Weights of a small GPT-style language model, trained from scratch on English Wikipedia.
Size: 12 layers, width 576, MLP 1152 SwiGLU, vocabulary 22195, 61.5M parameters.
Architecture: RMSNorm before each block, rotary positions, no biases in attention or MLP, untied embeddings, normalized queries and keys.
Training: a variant of Adam for these matrices, 4697 steps.
Each number is 128 + 24 x the weight over its row's rms, rounded and kept within 0 to 255. Layers, rows and columns count from 0. Numbers have three digits each. The size before them is the row's rms in percent of the matrix's.

# up: layer 6 MLP up, 1152x576, rms 0.0223, rows 1140-1151, columns 288-431
# down: layer 6 MLP down (transposed), 1152x576, rms 0.019, rows 1140-1151, columns 288-431
# gate: layer 6 MLP gate, 1152x576, rms 0.0239, rows 1141-1151, columns 288-431
up1140 100:131146113121106115114126105157112130120095118101122115125137088145155131094147178133132147146104197124095067142149129070116105134131152117134108123126129149118133116139159140142101115109077097131104129113128155158161145121132174140137163142121069130163060119129106157080136138163158121140115099115144123168101167101084101079100163115133103099144117101090144177114113109118125119115123124143123155117110094080148150100082092118157159
down1140 102:134139123131117105098131124110121114134146101112131155118199151130130124121125121160107151127123129122113171154130148122094117111116131145138128120147125192164148130094176102148128125146134157109116139071119117106142084111113151105154074133154146138131109117118127156109138135159178149138136149107109093120138129130147172084109125145150141126108085113145116160114121051134128115108122117138098160122098143139133152152111108124141114
gate1141 100:099128128091149164104149160139132127117123163130087142107130072124169142107147132126111101115114130130101097133109148151125158151144129104095105157164142135119123152106122101182108122117113111158162116130127148136109137133125154111138177124149148164107139152136121105138126081140086105163153105130125104156140106106130127138116177115128138129107104110113140131128088139150134122133133109118109121109176145095136113140173129116127145
up1141 098:132111137105151097195113128112122147120130142119141136144128122126096137145158111095147172145123120166116165135121149061124123113141118119134091128147143108108164161142103109142128103128127117134184170129114134141124137140130131104095129162120076127116122131130130105099171100140138159128162121140149164157157147072137184098206120149139145120159091109118161143142117138116090108080160076126116152171134100141104113105114165110112154
down1141 096:162160129195094135134087143150133136119090115139084116154123116123099158139135099142098130114115173127149108120161164138128139133108090112124101105149156139070117134096149124117122151098155088131120125141129111096100137135123127132104114126174128119158080121154153158135135131188147142108135128139140180095085158099143165096146116097118148136112141136111180151112119131121092168134164095137133140132129121150114119110133112143161130
gate1142 102:141144163097139089117158073150120131128168125123155123107160130168150139142128083116116159161124153118103113078091190109154108206077159120097146133121151120131097122112117085132144148105081187139151113108150107092125128132088116123110158123124128105149141123092132119139116123140127134158142133116166161136094160086121116106099138121113144111112081142165141132128144126087122128109117165156090101116098155164092105059159130115168130
up1142 100:110098126105122105109145144129140131097139110133140126183116098142139106154119152109126175107130141133151147120086116143166134122110097083143087113068149132101147131144092127154171090139168143163135155102127174122132149113137054139086112135124087141137155173141159080111088147115138099093075132142117100118127126139112134135121153146114152160134130094172167136129113110076154139137121136134092113126099142115081121136176114129092115
down1142 103:130133093086120130149127121161141150093139119100077078130118114110112126137134094169055154139135153099114082146161086187151127130129103158152141135119118088152177110115099194107117111126104133119127152156104135142166146158149136111101133135116095133119134133131147115122117128155083131153140168131126128136136136102132108115125157147151099114180103140140119091093110143134133119122152145130161070134082146090120103093152112124104126
gate1143 094:102131150160117173077155118134101087174099099119114105143153122171164144130103109117088118165124116123139140107101130148096134115118131108104108137073101133130163150153101131124096143105129159187100149097191115133137137135091108141140164129116126125059082113119100138116095107125134121125131154171150123108141096116170158083146131116105144076127101113088143108137138120152087113116115142172125098121134120111164128149110115122162135
up1143 100:186159159101120157115131120146147140159123081126151162160142082124131141140098129119132111076168142143137105116110114104151118090102122124124165137130134138156123147127110142088154104120145099164116165105127138120138148144163171154133126083102083147159117133145091112124121104125147107108121162149111092148119108129096116151135141101101115138132081115133122133135096144131166111098127139150107129168121123159157080142146174135135121
down1143 099:135118121122126144120116115091094139125123073127110169105099103102123111170117170150183164178106116095150127111148119082144117152094090113161121154077128125123083123098170106128131157103120154133118176111172113119124159135102157147107097105071117124090104167140143165097126125092143147168118157120123130101122074171103157111164107156110115111143154116136158140171140111118129083159105099100163125154114155172115090146147127141138127
gate1144 097:151174146124116101136108136108089098135176101121095136142096125139128133094144098190145144106143127117126183077086135134148102134119134117182121171087122118132123146100106092113125120105098141114091133136128112139124108126141137128132134092119093133121146146121128125129118127175133107110124102125123138122122127113105150150125099111176149142101150147129125163140138151133142134160099115138098114141096138107141146145134130120115128
up1144 105:087147101183144120130145169122100159097123116092104097108116112153101094146144130126174101141054150142114102099153138150096127103167112103115155119089121094140169162130137120153115139074119146105143151128043090138119124150111111156145115094115139120122165136097144147133128098151137100142128115153125122140130144099111105113172106134138107089116121139131085126137121104081112122124131115108102123121119136123150135111151106136116080
down1144 103:132155137149121105113127126116124113091076111152089139136128097137126142146092183102137121163121117133139107119166158083111128116153107101145119113154132121148113138157118157109122155105099114121116112091149130132125159149144148151093143139134100124122137175109106128133141085106147161150070160177134173166114141142127105074131146162132130104156152144134117161123106144121114096145150106148154134150138070120123134099130073108144058
gate1145 098:124159136130155128126124119154151100151108155182106120120112154163121148082160157138127097117145133133135132114114144098096127163134156114122131103154135162100115148116099100140133102121110101065125117121124109177112138112095136103133160135106096128116134138140078123127086102137150143161087112139125140166152106105090116122122130130148131115135110123113095080115169086131112146131131126120100114142103131159111121149111171145080093
up1145 097:100127108127150162113110110144156130134133105110099099107133103109183119139137111117119097141137112075112112143110100153096118169144139100134094135142130084129116152090086119109116132184122109112140157112151110147148127130112094103149120130147121104115101114150137149123116143135199120126081127102134084142101080120129178123129131158149179115146112103106154127138130147144086155129127158090093141143153134138120158141122166143103113
down1145 099:195093115132109137100143139138112108157111120092134156157071094139153101119128115125157134137124095149129151107078146165116101097136126099161094150126173116075137156076124141129131153135148159175138124106121163139113115124160137167146121118119138093162147100102085132130107129101145108129131102098107132105111086117119090131129148144117151152135117151139112154114158171139159142119102151103155107159124107112108158118142163152133170
gate1146 097:125102189080088095146099120112097124109083111125080135122131160133068186126153120115090134101138149104097123137107116127146148143114152161151129138119091101122130100154139143103128107102097137155128147102149131127144095142094179121075128142103130149077132168140107131118113117162089136144141128127159105171137131128100154122163169134103102116147117143143175145098116141100076088111150120147132178127151133116141135115130134128131147
up1146 100:107115132131124159147088124134096149171117125181189094103171138113095135128132125130135149105139152113111114146166134160147161162168140149120076153154130155151109098173132118127077157150088106157128175144137149146053110119139153113136122108120125132140142156147101188106130158154146129119117107144149147161135131133115170094114131093116184142165145114110149118119112150143097150119140122110132106178133121116127144108122161176100110
down1146 101:104134129154118148148104143156146149147121161105183076106167139093137156189119176111124114124116121147132120124159090126162098117133128105130151091152121170141096151129133169137106105122090120106131132129139157152094120118124102162162143077100155105138100118116123110157119104120149110078127125171158126161136108109134125144144140143127132159174105136139121191132167134140128133184137088074118198148147133081144184116078113110139194
gate1147 106:142138106126138138146126182154095129131114150119114131145123110162157116135139132145126135110135097088145102092086130114110103131083161166140137141166117119159159144131140109080127132136149096155129103170147112095129088165119146149101149121145115126130179131154135103124112126068118136186150118121142140168094146135119122159079149113137147133113112119157106153097127131159137124133142111168131142171164117092127074149122143112124124
up1147 099:108104116111126153099145158159116134128125138140180130100156131152141124120157120116086162123093118117145128130145114092135113141149102107130107115093117157096084119104121145153121104127143119123121154133160163120145142140149127166158127158148144190106123119069116174126111155099103136149142123160145108113135093142116129099125107151205149105160138114123128140095099093116146089134112128080169133108093110098098136148137112103126112
down1147 094:131144118133129091158129119129077099176141118080077091102161111150135090132120111116144103164125101165158104138122035164132109150104159132093120161098092104122137121119151073143118142091099143138132132126142128138178150135106116123084140136134108120131117132084118130104155128108134094190149132099118144132118124084134134133119171059124175105130127173167138126109141136154115102074146097155125120168106135119090124170123166171131144
gate1148 092:173147116130135130120128148103113132160155094114145133143132129128120122121173127098167154166121115080134152134086069109097088144121142097159131103140166099114131128180148123128140136115130133135091066116103116164085149100115136117148182154063166121122128162164103147114074164112116164159119108155141134129131152086138127112162142136116168103140140083135134151104131150099125132103101154091138110117129119109162144149115117152105131
up1148 095:132126141121138127170142124131122098163154137096102105129106101124155153091094168142149091120160199135153156126140113104099091113158084129117142107112132082127100154116142151164087129128106104167169121173117147139108135175136155133134159108139097129146120144149155160121101113131165105176089148120129139127090127134123138147078124100138133111088111141162102147162142105122140087158127132145102119186156150133165109114107103108119106
down1148 098:156178133109172206128132115104160140133106138159127142122119121114151097134119106152131131139109124113156120153105129142115144172136118106079133111101117077128156104177157116134090156136101113126095128133127138140133066129120116085156101113123079162130140131117113150145107110100083157127104147148141098150160119114102121148151110124126132126134164122125186106147131169132142147145143118147110122116117109128120176139123126166148146
gate1149 098:109132093141130137147077104135170117102144133135124101130119157125128088141091061157133135110184155111122138075123103112144100130139087115122144166132114145159118162123099135114093143156129113132095103140140132162143115159143129141133182096109132099144162127072137102120135102121115130093118152133157159120158142157135133158111155111115139127135138099104134144103135137180131149090154128147131093133084144124124095206136116109107130
up1149 099:146150105096155147135114134134127070111129114164113155138100158134146168156140100186141115109132111153119083112135123110114104096160093106104133130131115142140150134123105149155136148169088112100112168150108133114125111139107134129118128112179115093126127113114079117145129164104139123169110168142119152143105098159142094114127109139142137135123104139157142166154112118095094107138126109152121152119138196134143087154160092145129146
down1149 099:152139104144144150143098100127127105112133098069156133116168157113169128147093173138093052112157144090124135119123134122161149141091134133147122150154073114122096113137120100135131121100116128108121139119161134111159161140127134104142057154127115128094088102113134116098107142157149108142180171127147147147132186094124158159129116162128140134140157113095137153112137116132173147129126086149130149090144121106145166145135148117129125
gate1150 100:128110140121128126102141133133149104103165148117165125125126109129167114135155151133101134119147141111159138166094129159102122111123152103145070121092149105083141132110129128192182128165118139139136110128113133100128140139118110107114125076148137158116087124185112104127170117109110103157123137162134124114097111118130147100127154170149104178129145088126166116146087153141173134118112117169138121167115119152130135131110129103127114
up1150 097:086083112179094136164115133126157142132107125192154140116143114150126154130118134113082099157133149117156143127139128167140158096130109084151121117111134141087158093127127131105108154110137150149125117144158154089123143106141140130110112158100151172156091099154129103140092101131100121111151137138170116110130120099168103136063140129106161129169120151109086103170131137148110130152144096113144121138146135128124116126089168144084151
down1150 096:152106178117129184127128078146141143090132099124166185123102131105079152122160146147177058087129136109097128140104113116110132114135154118133171123135127135097137113114116137146167169103136151168113102154120134143103131145131106141168147068135126120125098155115141120135149139115098129141143108172101124140140119130063141149101150127128131100099161111134165106127117178150153094121164109146151103121116138134111116093126096135139117
gate1151 099:170139152123085157136112100108086089155158099135142148117120111119134130160175159113139116113126123107132124050152115160168140164153141065106118128141085152135089125133157155125113147120115150119131133173128126155161081138127130103129129138136091114133132138164129164099144096079137123146102172142133121134117099118167165077120171130135128138137132189140132172117113088167144064116127089106115140128131169159145146156155154122154132
up1151 109:105124127135119073137121170132132148113101153172104100119176132101153131121102075128140153122163120133156159181126116110142153096100070173087133178126151140161145115135103124155134086113125115124132107114128120106141138119117118155156136085153142101153153148093155105172085124175098135128161113153138121128097155111119132132150126131122098093120214112093101115138116160113144148123119143149131114096128071090140135136091107094085174
down1151 084:119097110132166119129146159146152154100121176087118119117168142167136147083143119128111148120153146116146146153118147108104116123083117172133147107120178111132144115108104120118125104125158135140147130070122101135149145150104133108132124095110145100067160160098129123165119137144066126059123116107165141128138158141074123184165104128096137119157135094148097093145132116097136180108127134148133119118142107103102097149133145131111090